Each number is 128 + 32 x the weight over its row's rms, rounded and kept within 0 to 255. Layers, rows and columns count from 0. Numbers have three digits each. The size before them is the row's rms in percent of the matrix's.

# layer 5 MLP gate, 448x128, rms 0.135, rows 403-439, columns 0-127
106:094127175178093081121144172145086129115062145110169097157118123128162133062155121164145177091116110089143118216132197139124126116160127069114136143105153109137128115153083161093135102122096177146122061130162136146139075163141119168119162106180114099109127113108129112117134146163147043193091069132160102155107100143146085105122155101163134166172123115122104125131058151137106162141038
097:074174127126166115173133122086069107099140133127131142162179165127105143124069147133136122075087155141097085131104163120135159163085100095130119134076086096169158144149104162121116091149142189080154169120156165098119048166108198176113217143106111140118124151142151092096136058178149138092126108093089128183138143128110095177158167104104126161086146144104129121120128051081158132138132
092:149178119143088106112166128065136116167115178156118122164125126059115101171167159172140131136092145149109163120124133180083110104175136090147103086109143143092056099142155138133116075145076133143114116134128112123194149142122135145098122102162124069076075148192193088182045176101148142131122119148123122085133111083143163120150142170141061152103143120087160124063104138076154104108087
100:113128092154128097191163167107149166120147093147184131150117075119123151047114108123171126119085166106145077167140124110131101127145104130182114147101146046127094133137181122091088070129130150127126104144123095073108131163118165181102149100138160144143151157100200098128058133142186099081171152156166147183122166158094184079161145114122069138118098159158133186077153105120133112132095
087:071141166153126153131121098134129123119144213172165196069129152070086097123122178133122123080085132165107122108171157136131119088193151159106052153131115150145172130109114099101105105128096089153109121179154171140187107184179107159114128161126129127152109094112145081103156128130174116136081097118120167163188085133166123129130242121109117117127115099097146143137110112104146121184079
095:167100078129120087159110128159150122174096156197180128109132179172094156028192198086133111169138126135125103144101131142100133093153139059110110132124119079177145119147105135127184111167096157083129126120110130131183111187105117091130166091147144091114151118092101132114102160116137103185141149146129132081120124069106172140088106101114134103157087089135152147206076117143055124107131
102:143149129086142137153147150092170092125105178175172093124078102099107105118106125069119127164119137133141105152124156139090139095168128130091087153102119084121130134135183106197096090125076125170145144180148132136112146134124116183151139145165128103139121091145149098122070200138201115193095068103158135137130144101084151059120145121104117174178107160124148126161038080088084137197091
090:071130188099108160179180104112088117062112127109175101135153146156171125100126170080146127129112178093199067188104130095112172111114111164124132184107096061132103134113176139122163155139141138081068100164161106131138073176167136148131174147104150142122123156148105148123144126171138095102158132104181151156135092165121115124038084101147147119153143085130133084098100145115097187163157
113:131128134144122034200108100116143175165102109164145136107127060164132106103152120108146165114095105170087115217148132112065154127072133105115132179082113104162106110166139144164107128140116186131100149125105124097174164157132173128103139120106081107152112075123189137052148161137125056147133131164191091162149120096082161152127167091121088177127117118146134135118115145065132160164145
096:137146157160112155094135133131127157149137125131096100107146166091099128107104095101145108147108156090125030180153161150078156054077089095121039173138141138151131090115168129171149120153131136087151150137114106106151112109121175106140157129176086125133122166182173121145162123186112106094097142110183097111190162080117129127108118097102107177192134151123088099150093141095151132151021
108:119158096131102111186165158091157152155116121118162177120171120109127086087092152112159102151074157088083150139159121147126139166108117157125129117107124088088054106135198146189087046165116151121081163131152144113172115139068186143132123153201096123133103109108150095075140154153157109100161173083142139104154145149109165047138115139132099203146088166098086113136104141078128150103113
094:138189130134185157135124082033200105111137069153171097114133086123210091122121173118150129101134139157111104128104081054082088093121100111184137151141119076166112143074118105169162143097149141105126133173133160099121118098120143167142171104134159129100181164083100081118136107149134075156095157140129142122107141119087104109109170097113093176126089156181119160143069092080117152129124
101:111135132196100138147122145129167144075162149119170076136087115155126070136071190154145112097116137122123058150117136099141166073146180171116142129108123114128125136114110135168056082134101122090134109149179143125104151088178146124108143098163139126058141118090188146080128143160203054116146099100193096182131117118156180130133118116117125113145058131212130178152108099152123119132118
108:128156153133086119150133140130110118155093134129149136171179133133095145124106155087138147081116130142092115175134102171088115104120083113121069098083130127150062138139177190112137127138075155086084205106145137071135106185145140095070108157119131079151148190136144130099030114110136100226115119143180136132131171140082167131139113075117136191108128143153117149152125079077091108085132
098:093117127151112121125065098166120069195135154176213162146186120126094129106085115086163115122107137095124093120076210095109092164170182089120136123083104106133129127177118120124069085152078121111112124153080063137116159129127111204103130119117071103170201126175122129105132162109177079186135160158178134157112111121103156117133089106127113106135142159146117112105090111141112140122096
105:139130124196088105136148109094129130168146116151066142148145148069121097129128068120149140132132129103152144159196096143121154112094071093134089112130109104130100073086160162137129122133106205160078191156109095143209181178132099112126153087128119117125159096167150118132133116136087101112130083188148145138163110130102051173102182117164082179179105116122111133145133136091121067144055
088:145160105148149099152106128133118169182117134150103170122115101156065108155111133133144068116072145130157071099165177124130123146127072115150121115108091096162142140123171149114135087142131110112154139194114072108118166186147099138102137117177125125158102145097126089139083207150182127110112127109139109174086058158125180172012123105122106138154178134120137068143126150090051096140101
109:124158111157098058138138111128148146185136169166076122152139100132073161114200095119133094102098121144115137145091123108160148126087069083153105146158103080160073087096130204151130059185165199142063140122102137148105167187129137141125146131135146128109173129071118111074092095160173081115137110103118128113088176095103122121136120104078034172143154130113128133141115155123106105112103
109:144157103139083130137095210131134193145109150101118119138183103116090143181130126114141135046093145085093147160129144123104167123078048146129104124147082171124097094156156148131163155129097183142104138103191137055145143137130145106069140061137106103132134160111207092193144152156173107125134107119100175172156138116081142146113114105133115107122089152083112097166091102080096160152090
097:143135099166139140068213134115155166063095155170127080160060126124165136176095121122135061103138168145134131119138119123109160103112114147104090100106109145224168092092117163114114119144150120103100142081147139043103153110127154133123146058176119149148105151091110137118152131193104092127121101142095122156144136072142157136124133131127159158112039185130129125133119093116180048149116
097:127165122170116147154172152132154138131118156165093146133122176182118084156175119102136139071089155069078133124152095117137182115109112147129120067109127129134141087078164161157214142156135147089094145148124132060117163158144130096090103115122107087184080093200130086092126161187136190115127142074114106161148144151061089171135124126126115155128083058062120122165134157093121143160130
095:083126103137084135125100148138092134213083130146130165168127112110161083135120138142176110113157120135118078132114140146130123070169082130160093108156133103186089086075144177085083129115070135154117115108136129139077124130130144145100135153185101082107093098124148114095179165143229084205106122133150116128143112161079141147104192129168105123165074129122157099166186106064151152158155
093:135163056090100123103104179086092128149152137111174160126125136089126115136089140129176121051132159163151164127081143119152163132154097151137088111042087138109129130151160133104097075088127135132137186132101130106200133151103227162097144104101124108089127082113174083100080150108185161164117052132124119154181127144098165126137172071115101105112123121156141170182153112125098140138154
089:108108124181093081160198218148090119097093124151136087162150156075115105112156123155113190120147213133173155190153146117087095142132051086089122139100124058135099099146111124120128084129127135118143088123161141123169119127132148149112172118120080080119173131100130110180124095111135091130093157129137088129092169149173122157077167129134087173098105092122109160191113176092138175116109
109:156151067100090087104104164077143168147085149162187181209136134125140086075077161149186081118144186208075111123120094108115146136150129141128133152144078086163145133097131104129166139170147085134128094135187102119136076133105191126066122069129132097082120135119120110150109191124145116110105090078144116137099111170114137112149115112193126179149085112156126121106128157189134142142129
094:058118069138115125154111177121142158139181129154118174127036132075109091101169143113117175075114183152137137180189157164092119048084143117150134187111121140141134089207153151120126128121102084122105127117153118124133118112143122136134130048164120130106185119140148089113170176139124106215123111125164134130121105087119126099161154102174098130084078094116099134174169149104102149104105
096:125125109117141085138143139085101099114097171154126112150132115153196136045103165075146163104113207135160085158102076190197127149176123151094121079071131079140156129149110119133091099166078174103106150090174139068155092156086130155139143147136136066159094073121107099115090127116125112142151137084154149166164184128097080130153086133100111138166145124142170128160104087147109136119062
109:136199073176136107166124074149113148169081125124131140153148144050114131161101154164156114137107089152088050099138162141132096174110130100168132109101175065168079133099112187096153124165139083117106117156119067092156100167182120145080219098165104082053185120087147155120131147114121140132161129134125113150140094120110135132111139135148107131134190131153048125102124127108146134143134
096:123209125123123150156112095125156133053116146064135133148111099148137128098167093154135166148140158074152131190090228104126110160052079088126094199101096095129085102178167142189160107063112147075085104148115165122111102114157100134096135106146106155168117098075124102070124143141166123119202141101164134086154153108099105138138154133094159131143098168131141135158113143142122142147131
102:189182137152164123125105160105133119130067125156162105131149107134127129157050148129136154115093178157112125132170165149095063111132131161196107078107118084136126146155144188123077112130145123133130128155176120105160102164111114167062158063127121087095108153174172133114050203107151149100087130122136090131142108117149143124113177070170088198103064139141121147090083128090145094149152
102:058095129121152113129099133143125113163144105123123147111149069134129085116059136146163207090018115137160082188123162192157183126168099098098138192065073109174152100147201092140075083153119152139121103145150135123142098122095145143091110159125119126125122117178159115100171155118145073195130145092133148158102107149163130119129129149105082173124155121145158148155158099121124095137110
099:054148081162119067177149164097133120155108099153143121140128050101148116114096125155179131131103150127141098173091107172143196116124117133129145135105139086155095124107119183126177079122124159154116155102119124115180132158147217142115173127131078124086106091096139051120108117109111113097163154074115146125131192107093102106150137135152069152106161136133143118159077187038134114102079
096:114094161138090128142145121113123115115148137132167092140128126093137116165140138121134135142124131123174069184137119172025192009139097119112100132110145129145048093052161152078106112097104115111100139120145124146142132123111200109140150133150111142059160172173157100120142133112173126161126088146104144151107123098105151116102196096136126160144117156119051183135140214131113132142109
091:101137142143134125137140091091168083134107077143122143144125193141093117117078129187159122126096098142161138108160102152076188091097122154107087137117082138156069161120148174147096108177101134169069108106139150075141135105168196098124108126116135131067143123119134086095093143082162082098114070135157177152167106078144163131233139091110139148141143109104048114130095113102182162119116
106:110211142159183141157112213068139121105119162127159100152128136135114032155087206146135157126102142144169150141121120142108137093056121151111124155065089121124137125138146178108090122117116139155115093132217172115152147125183186139114127098127149069150080138105127074188111113110123111134122107066163134092127165084110134097163116133114133183131075152169122168141135142148149143141104
098:113152114213111094110067100113085128142130113170088092078134167159160186140138142142156122160117139090118128118074081139162173125037063099162129114120171103142107087102157103123129135161118132135160136106195113118137195105111119109138165072161081138115161106178146133105115185086148113179148068135172082137115155118057088162130176135163137182149145132140103128136145141102096076121122
100:106182129146094113162074124097060211092120162081082123129125097188192114116138150106143116125065145133125098120138167172124129134131107096151147132084120162150104134111134136132208111129142158102055166141121104080185153156148123151100128088169096103155178147077124076129128174160207148125196114128116118102123120153095131084091130168124127108165106167139190110136078157156098141174126
# layer 5 MLP up, 448x128, rms 0.136, rows 403-438, columns 0-127
099:118090102082150136140065121091155133143205076146107155183131176098062046143147109133149108126133116163100175098127128168090148106182116093094116149112120149146148110050113125136156100135176080103118177159115127140169143103135108130181126140107069153124097176174122117144153142129165149080130184154122140093096101096124234157101096158090130114131169114076108156142111118082136121145170
095:134057126101139111130136137158119123117137147150150153164125136206091099174122133116133099075112144163151150106098045119157202084182069125118132144090137156135108121140123035152149202140106120138129130123083108115111145142150087178127152138131143153189097119115152173173138117128153139126141187169138137200116178067079063069164166142120127113124127130132129138107156085105102053140133
082:176201200103094126124152103125141127101186107064066121132122141056089131193174152143133141195110083024126146088124127060108178112193119159106150079161173152119114164181152162157083157104132151175129140131114152133111114115128093073152092131107123133106114172151160134164103100096098176125107137138149129081080103141136121127125132166171132144123120109107142144113116080120120152114154
130:125142170192099095101137093154125156086106144100101121131102157162101140150115097069151176095148080113117136181163174162123140085098078128057137131128125169193086098129104186122106101106120152145118159113112114138148135143150181079110141087162101057151089047146152167083128162124144117139128098150167090105161161065091150161152136070152145166071111120168121180160136122072107099106142
090:149075105145124126137058103161135158150163073091144156115113115094086117128139101148147115149158166124185139123091134220163135126139089192152147139156105141087111161076104114052097112129145152145147147164151107163075121135120129172181114124149107161085054125116118074119129113180141183121115145138066111174178128110154118166187154092116144138155111186093124166109182081139125128060152
092:183115114143137108075160131122133058137089117141241138096123121164112134149179162172149156143153125125209096125106158086139080110162139077061164098174140143130117114143094090131131152173120121071143130107115115155188145178136076164158120149089117106107136079100113082117146125187122115145138094152172104123129143124185162168096104106086137109185110060190151134144129130107163100117114
096:136187134189150128093140093172128148134177141135070092136113106128088107082151195088127133132144121188096100127156177140126122113133153096083121165161151139138135156090099159146144158147115173107065147127124171126138155106126102095150134127155089152077154050209077129101114159171158124167147152132192088115143105092119148076083144135125172170121044173093186091105095107106112111128097
084:155139138132161094092142209071147111073097108191124123123113183118128122186114099105135130063163040189088147092174131080162082120141169074163076135132155143153149140134177098102098157113068080178097102093079111107094131138143102140138125153123158148201127106133136139102138125082162126159119151129146127119148106121110133080144157123126074174165138152149128212105163141140145102118102
116:071119125112156114193125096170135148184143114171121187119143126138095117097117103140108110111121123208097176120110087077127139159122113053093119184117128143125178182106150169122065126113132177152116114109064112131126083122120096097112127194096196154128093081140111065101169114150108089177101147162120139181110132111166124110101191058147112178101121086129098159129092120113092139158127
092:111119107167156106147146126099182135062164135154182146150093135180178136111049117138159077097149093106126163093080100116197094100189107153165137122099134131110085174126127155102102128129104135178106112101091141158128138133147081162103130130099166118109087140115089132121104130111101135108206128141082178201166136157160091128197151137051145137093118136120144163087172130180143166116186
115:147174103139179140102148133098223152109118118152109117119124153159113082118183163160118163107116062075151201130089133180116164105152108090182089076138138103158075101136178117099155096143134163136067154156124137104124118168140070157104133074161190106125072069131156127099189131127146110082117122138147155111154142131131051118086113132085127126143098095107154126134102177158108112117188
074:131120075104059122149132163191142108117152139091105142208153116164167119142105086097148151111095142115125166127170159173156169168120135142099120075144156145108119112087130133110115078135104171157086106109100131109165148152143124086100125125153106110157047105171190171107111151085177141066129081132060142162131100121160161135157099121198095141124145130106195109077168182186151161109112
100:095134184130108133161149057129074072146130146144153076133089158165133138147088141146121155104120121169101106126204152113176116181116128111090146128168127116147101148071093049148077114141114160129111101133158167176095165141146112086129156159160120129099110214162143158088124115124139074095095090112102097128080164129120163064150120149137134101088119111231150147133157171101099089151157
093:123126059188122192129076158138151105092120157112064104145118136112088156160156211133114140125133122139065132117131087112135150171128145120120055114118115165118136100208147117135129186129072121105130126186163167093158117200135115141141079132085122084160099136171110175161105149115095160160180117136148124155163105153132096130159118193151144086111092114142094118133156099093103035107138
096:132135078118097134135106113151113132137106162111150137105148223164123104163186123130129129087067078120086174071132182084135140131069119142127162115155129110143165047177197181154134155119170119148091144158138097140086165148089109135140142115147128123124161100156146127129159151184119158163114155159107108156075079108121081132120111127169112106028157098116087062124177136105098145154174
109:098163094150136126133086032129082125121098134166196109178122141113147157109185101135134093130163100188097094133096102199133118139111166113132117135111125107133127149167163157091170134138123132130144111105155136097054136126146173156095166134165139136084116121117141171153072139148146178117109105050088137201136112128037125090167105154121148059128102158080119164098110112168106168103168
087:163109127159055141171110084155127071098164123083133116146109124134165148113070140120134113115117140154086145161137096112058161137165158189084064092175103146148112151166097191158103105112123089118081137136134188123148078143117174105182148149159146129128124137106080073110110123132163119180085138173168126105157088127138067094150203111101118136093112167111068104084139109056113132107149
089:133109125092073146170091153147108136107102160089139166142101052095185108082077173087141145138119169162064142173141171127092099162141143132066165126123125085164075127126106094147138137085097146107175122158161116047076092157109080161150146099171113137135108137139137180161152092155118133109181100131121117156145107163116051155116095224154136120127125145158138070162129152165146134109137
104:111124110129100144105138142126187120152119078133086138146213178147176151138142126130124073111098083104129136087149080155158146197137070167145097115132112143147087073138172132048161169144079124150087117152105101075166150128122109122117097143092114150160185159079151177122111040114191138115109128171138114105122129139129119123147160113129149154182159121120133116069114160181068135139054
085:088117068171100158156108116093062123142130156064095090124122134148144105130152164115119118100096164109096145139094051162116186161093130115075118172143134105121125134140149089115099089120128091098087140180168110137126190146178149158162170139162195117110217163123177102149079120113114206138148116079133072111095142093083129097130114140104137104131171096154122146153097135174107176181114
093:109128104141160134185125119140150111093209115128078134094149150162103155123179114089137155119159143111138151131102090160084091134066157121170122135133128107117128079136089131171134145134070111092122095088147157233121073124074097130140120173068145144151116062156100139059171092102128114170159130142162183147092151152163062201098096134124131150109147088153155115127161132165168114108085
115:183160152122171142111130126160104072093141120117104179169181115130157124142108135137120088182133098153113121098156155081150100155196116142180110052096152094139124151083137179095180177135156133113143114113125151129117052161117112180141155138115135139091114152125119160161129073138111152111140160136106173134064151143131173069090058127104142154083055151118099075074115108140176055117136
099:173109105125090154058127149179069098120172138092099072113128080107098183057156100170123119123167199142104181126074115174134120134183159142102115165079115150071154084176121084116101104139136098176140153145084127171174106104092143191125104159108163120136089117140127145151026172126121157131123103100138142160169161130111136115146167113131141123198139116103109154124124119145082148139131
089:121125109164097099118178172105161161110172143150096092095125112149145121108184164183122139143096192117143149131133131081144082124151093160139185118110081131153092147094100160107099125067146157103129102122116128165062157123115117157130159119120139081072142169082095075154072118146093183153130118168087069097175170177118170109176124159144093141142105152103143080063167181167081154089150
116:137109111188151114124098080140140163102164097122128074095078125067119168113170135110104165109100128101157079179107134173139117126134116060155160113121128083172092043143115183158127081100157140070168191133145126197103105158099115142140163131137059148115119099083126150105104082124154153178179164184135157119159108138115087143119193176118093139102130170126181137142081149096124130117141
085:147135159149095153110119050125150115129134181099148145166162101155150140144116122151129069146083087107156102128148071074113152143180147195088131099110102141149134219134143174122071151165128143106147167126181142087159136144108164167096082148111102158117120082135137112125135145052147144132142062147167097122148089128115164136121068100125134143157066144131136193104198078148145106197149
081:180176150100145140099132088157117123136093125098117127123164125128216173091101112093119104150115115158189062151159094155142090185103134152117114095195143023134136145140058172175136176146148194117120175102153132102089110132095127090167129119129101120087094110108091124053133113200127135136122169142105134154142156177081090090125112132149130141133117080083110120113122101111099168118164
103:168132120156173132071127114172148108145120126070114122123182168059095127140160089115130116118138115102059109120190131073086068141065145137155120133162164067108107107135103224117145124116117150081100120135149110127109187134151156075113170132163121133176198175136125145067115076151096122052122122164107109092144099168150153133138108139154125130138094171118111078159108139101139176160094
095:111085069090149122164143130088115155096110165116075117132154189174160148099199161124117139113130090113106148096160097116113173110162140160147114110105169207097107154132136108181137136125090070134036138115111162074141093116163158118101087058086156156134165143156126108167078122049118154135164121171191114096107148066120182107144128164097101109111100137174151114138129129160151153108126
084:090161141114131122164137103098144109089111127140113140141173147179183104166121110138147175152163095136164113122121162071096068164113104163138146118121087137108165135141090120050123191141111116139167112129097191121147100093171112142142127097073164083132112088086113148171180127107094141086083159213148147108157079147175076080090133126199134153113169092137137094082093129108144120107205
102:170134212104091141149151166135153156080164135129125065152096083148111153148165077149127072134111151153107122143126119135059142107100147148113119134174184140155066116177106108186121082071086169172102125066093119138152178121143175152131101179086162172163168188099082084110105106141108113110142090143161149073172183111099091127110126119112109110161072130120097117118095133136087123156121
118:195126126133111091075146131108146135115105147171197109155100185120102156145113153103163166082134124178100064150161149087093145071148099111113061134120135131163103093107140101138069099134125126061128136174109122088164137144128087170086150085154158089092152161135171196097150132142155105154122054124179073138103067130089136159124089118136103121170094147204091163131109119142153153134155
089:111098115173130104123145099158128142199160126100144126126188127095126090122102114092107147139151119163164111126175160137016112134098084098130147143140128172144125130095129125077106116149138107102192123098088143126149152084115152042116150083067061131133200171176101083160165154100098176149122146174105126076077113079119127138122124086154130158143158136113108127182177169172098161139113
098:168083051161112089120109142094113141122115156107113152151116090041181079116095135080144114116157168112145149167082102133113150106118109106099178143098141151100161116198124093109176103059134112083146084124111093148113094137053123136187088106111119138150108124168106170165156154113130181163153129115096137180139169156139090124134148131180084098159146156138139200171176092126114123088179
102:164149090126139125114159155079226166185163106096128113070120119157174123131120119142116059069164135117104172154200121117146081112111097121094144108164085107158184175173150130138167137150095074115139143140126138118148100127102124097033178112139133106119190141126089145149096181094118155111118126195165139130132131116061151087111067105152131107128130161074122081155134100119122161151128
091:142128118134128120161105110089124096103132103136153154142130132149167124098141150144148168082085133163163200136090111218090104128130153100150130223102114121156159132042082133145148131135123071079071127131091106161136061172136146103112119122064095107125075098087125129134151125128122188153144152125068175189185114136133127062107119098107098141137150150083100122110120138193146119160071
# layer 5 MLP down (transposed), 448x128, rms 0.115, rows 403-438, columns 0-127
100:041204148123164087114118164139077109138170150138077127112146140106070165124152136146124083170162152117113071096116167103160116114096146107127134191153105105126148133161108158165083094174056138147135157080134143077110087163127121117166194110131109113113144149101111155091079094203111179133206149158137130104123132127140115177145128148116139129139082176106131130102156067049105110128127
101:158127112073173115176122134110110215083190101166083151127105118119137155181082127129141189109113119125127157088095159161092137108091094146138142092098142154149113161133086127107131122061161142187115198131131157108188166120138153096143127148132144156127143105082150081141126130192141136129115088106102107038131117109097175110139163115108140052154123167147167090116118148060158124064170
085:106104156135152111102116123143088123127100130118101163119151124105115133158155124127213134113114114085158144112129147096147127113177133121101107103136119121140173072177172151066120140114142110128154145111107146082065148117074138075077142187161107138169126088075148204170090103152100117119057086084168108116089140151121063159150099147232159097154128164162169142134151101180155110091183
106:153123171124134129105150067150126051108103154137127133135120132168066107149183137136142160126168122105107140116108127091178105162154110080163120117220126187164109101094076130140126181134187085110135067091166129087144132073143103124139168151095112141111127144093080150095200151131105123155115145089065119081069165110179101152129108093129145090180133146172092111137119137099159124197163
090:100157168099113165178129182111093093104121187135117185096181113142142115118096168073151185110109090110103089165147177035110159151112140091122157101084163075154173130148179171135180162169097118110156046137102148118125131145137071115112113104073111081174199096103125084139142106140133105183154160079167133106139112133137140128122146126147163119107147095129149083128088171103116108150118
097:196104080102167185155195086150149127148103165161106129123153189072154131098129115109084145139129136111111152134111074133121129111161127161106123135168170151160138139124095123147096061145159127131168135101084104202118102107119084153109120164114160050140162140149101174119135105077118134108126095165133145113142132083181141082115056104116147098197151073189179088160119089116124074090102
097:189099123135120152127155174119128136154066104131137151133113163122129056124086111150102151121100132104152090168163169149121102138144197100122168143090086129135092141094141140125137161147102083123116129140115081174200236122138112100074140141135163123118133130140134112192145142148085194099144138151126102122143112161123136130119028097142140096047130115141116161093196057139105082162103
096:110112125088124073173163114127123167087084115126151144163126124156151133145113213115230137188119121124095095121128133088083100125076138121130091167084106187202076119113171163101120149154119140098131122179188183174111096103182115102105140089121148101110106155097119139126170120116077181110126133167138147131117079085144124133071085071169123141113120071158113087102165147110106128153151
107:114149098163061089097110141106091091163176101109110085133143139231107163133098109150058097131177131098110103143161149101141150119116115122181122158107169166140048103115118097158098115194154152150136061100115161065113145109167112080138094177078100146101148107141175110138175164136109141158094132124184139144109124109165173121147146123088131107121130158179074132058167143116140151149157
094:073075162151134107105152120132136110063118141127134166066153125085140128179168125140209121101136097121211125108133126180088131089172155127095098161115102072069112118148112127120126109131091192089139194127135147092123118096124150129147172127200113092166099093102177118119137136127077083104156146118136195142199131141105103160112105097091085178185146105097135071152114126129132170147101
115:134146139101127159124128136126144123127124137156048082089156120108128152101129134148065157138162122113188146147029064177119142097113142117186137157154153118139127149119156123154193151147066109180109124161059115152098111158043112118129143139148066121102124058146120088124171119144178162104149117084150169151150161145160066162094131098129120106158090145142081129050116179144131154121145
088:090124128143159140198106078153157125124138128148086123136133114145137125105140099145223078126151149150141137187114081022112132160135103157140138127138030091175130160017136141120160149143124186118143089127147179116143117103097085129118178089088144103109111114146127120069151077158148133169147065191079153156139148117111163126082145103139118132122105129150119157115101147120095124137154
101:136111120116123106140151148176130133075144166172096123129114122113141132128145149117171133101111112169143113127116151126123094115138154127119127151061128097137149192139158127041164148082154173170110108107171089063138124129105160143168166140132144066162113127182183144150142170160121103154120169128124081111061158155112091093059128070080176095087081118125092209176134112091138135158043
102:126106128131137157134087172171116113090134129149069140109133127134115107147083127126032120047125097127106196123096100106162118145170143105112167131026130148092138071125161112160085089156140081127127204125165180133144181140124120107116151133120086144146143145124157126117125124121116161077140115146142213058156131120105181168150177178122169167095167089122110130155124162140134105065120
096:196165133111143174163076170148159157147134150084023172146159107142120134120141087138085111087208117095127124178181109148113150132139141137151138190075166125117099109123131115112129106130158101124129143089132169075177098112124165162094147070127113138151161103107127189154138142126115199134085059088126120086098086145092086164110118106093130105191121157188068124112135128130115132110151
105:079164139111151135076178079158048125155170107151180134092089071140133190124136111157178086126167122136127148134113107113114114147129062148143087087090141157157124130189154121181094145116119179066135116107135107088087102066136177171132177145181113155130159136102173113133095113165194157122141121081097153130101103132131136130174107142143131153128064144102104175051112128158125111091170
093:118115026145113134117114152102117195125087127136109116110116094089213127147140195101102147148109164116094118159200158130175140110121140139112145118113167100110147151165096148142116124105119112206149150158126194139167151120158060105102095124132147140125114155185156148122084138150122085104187125055130124104157106074077095123090112171169119064104138152119098155176152078109077114108108
091:145103147115118081151184135120091141171100132095095157112132123070116124126152106121188123149196114148109124119121104172126134138118097147134175100077123129124087105075142116085157112095169177101152142133199130029155126038172126153132126142117173180162100110134138090220129113081134168192142089092142123153062164110138081130106134156125120174112167146142091132154148086122126104089095
108:122089104119135080164133150123050161130117092100095156106127159088115140137166167146180127087183115146104183132134095142178171127140120109103137096093112172156129140102099085114112072136065098190134196104143113180177156125106154106140155135116131116130151071054092183078134133142074160121131112135119125083138110144105114177111113122111148196154179158097141208104159124141142057084126
086:171086160080063075112115136072170073137147145115125111146139067149114209117137116136179121131136093142158101142157155139129124150091087195140168103143123152135116167134127146124091152082087057141117128072137132079150178144133178084144135118118153129138151068143147113071080092127123142160089138085145160171203145207109125076116145063108146125151128111117162163130146137110172077136113
091:099200061204099152120129156137133121122094138093136071119141108128121141107120160125255175143049167117117133121091151097087170060112131161149102164058107107168149193078107150123165151086127145128162158096139144092127135168129128139094153110160069115043127103104147137097164101112093168127152127148131103110160139137141102129080130104130135161126115102125148164146172135109129097121120
113:120155154121122108105172119075112176128104133168103143168130103132186150152154137146181172083100115151066066068142185109062094119123145173178096098144096121152118121070143150126161115119121174152157132077106160146074134142126161087129168127128118177091133087112190110104154189161130174163102167114085133152089104144135135141082102071151092140141048180123123129108155087126080151154099
105:075147143107098142132078078161152160092166163087133119129128121124151143103101153125157165098156117119130063110154109148158105135135161159101158151188164136062150097204090079187122093095170139124092121175152157148116088140159100141143125127140090123098124109137166153113170114152179097048153163046139113068140111071107123132158144202107145153119133157142157089146088125083127190122074
096:164044095115155133161128111137187143059151176106127113076095176075167125104144155125108159167135140135174161191122099107092144165110140185128128127116128123091106116190094094146108112144216136123132120180072165182117144026122098120123204151136078091145128108112103128120139084126092125137144141130110068129114144127113146116161136107098149111187123124178182087082130139111135121116141
111:101175078126111146146169055167127164148143116193118076130137126123087109129103113114146107142113163132124112162105192129163135125153104127126110118092116125133098057115094191121115128099127151164115173145126165176140135141121093160128182162149109194016162159107132146118158152126128142119163112166065152090174118059139086113129114166131138073129121164103049154126161132043101113121156
089:152162097092105113129154171123101193129159137171147165145076134098079138097128118109162102112137167145121140204145167096098171086081163156126120139130000103203114106107156169146125147102186054117097144120131066139146136117141111149147131110169137141122137114186084174161102137126129117095151100154146151165136087158069082112156085115112128118128122119099086138117141132167148151118143
093:135126134166077158102096157147146122183151152104168129158063119082121153191108148126023102143109118126104126092122186186162148102150087151219110137134196111107140136123161116112179144091156092138145100109110133140091142123149076166155111091146135115135157171106105161116058117173174136080115138097144139138138153095118102147094144147122131151109123088049110166150084055173109127140157
105:141173099177195146081110146105151179142153120132069098145122118135101111132092059172107080086069163167078204135137126132112150106131122120072142111125078151132114162133107138109076076135112135130129093080081145157129213058138142104142183108139165181162117139138156119130045180149154164135146072089136112133155142137150148095120165156142174133163114148094127094159108144145107151124081
100:145150105120161126107103218100120115133141113215176145146118084088076132094130146071146076112078130122141150130167157129123123151133121068120136093162084117169183138090143124130163049107189149105154120149152118137142136082119084145074114170158122109128143145134071123131138134199148107154119103072122132130096112124104099126111157172159100085176093127100248121100167149141128154099142
092:167092146079134102114091202152176114079120081180087086092142165113141095109135100132163116137149156109219147131117162133095110089169123127112107146188130150083156114090152098136127143167143131166145156098101172143139149090092128092136088115072095072108111118129136163144157093101124121096065165145135111113172137094209080126147232096132173083161151116120119135125109101128124104156172
106:056039131129133132122156079113111109160116141184133182114141109146140068137122131094126151182080185137087058162135109130095116130119138102134093133088145135184137141155158126199113187147065112114158109143121082155124116185174126165111172157145088075123070182157127149121214190118150098112112123135141124097045116115092140141084114124134151116144127147098123110131168125123121145174108
096:181131174132137185072147124130123141082182135130128100115127153162099132135120089136087090116130139114171171095117132116144059180147159149141127094162190129068174183136112113159086160135158105110109110141094177163113113062108058091132111105091139133185115169159109202131112104102138194105080119143130124131101133162173142106065119099102192086138159056128110168123124103150122091149089
096:101074127112096187150089129135139128221063195115087100166110098154110130147102119117149128103101101167149150102189100160175072157127106156114133111124128140109177167137176121106067166165156122143175125079158055137155198110160124148109134096097127124119121129107082154134161126072120145073109136137146165101110139056128102127158073167152121167108151147120165093147199143123092146106094
093:142157147141109115129167111119139144136115076196180122162130131145111145117067133150231129100126118125112175132156159102085159129061140137103089190134074168151122151115112160128109148192085070161118096120143187105175120122154169116081125144098099152127132119108144075126101112072154075149144117166159160125144131126192158136162159090060113098129098124132074067069144154066130125140099
105:114115113126123184122163121134184193171104118160130111080133175098140159089076142133101120110146096122180190167122077164210131138126041119123119126157187108128090111161147087115103105159093122097096206142141106106108102121134144123124131138177146147175128131141150138119090033136103120125093131091138115148120102139098087120144098110183104148120170116067127214137129129171167101154075
094:096152091118099139125113127059110145143112170141119125152089169163137144174091151092159156128115078055115156171116155074147155133125178083157119080139143116163113063062153135060107157139125163074137093126158151089185136181161096159169189118182148167155078067096163092069122113122123113151196133099104142116143157149146126136068148143116105102081117137123136109146178146149122085147141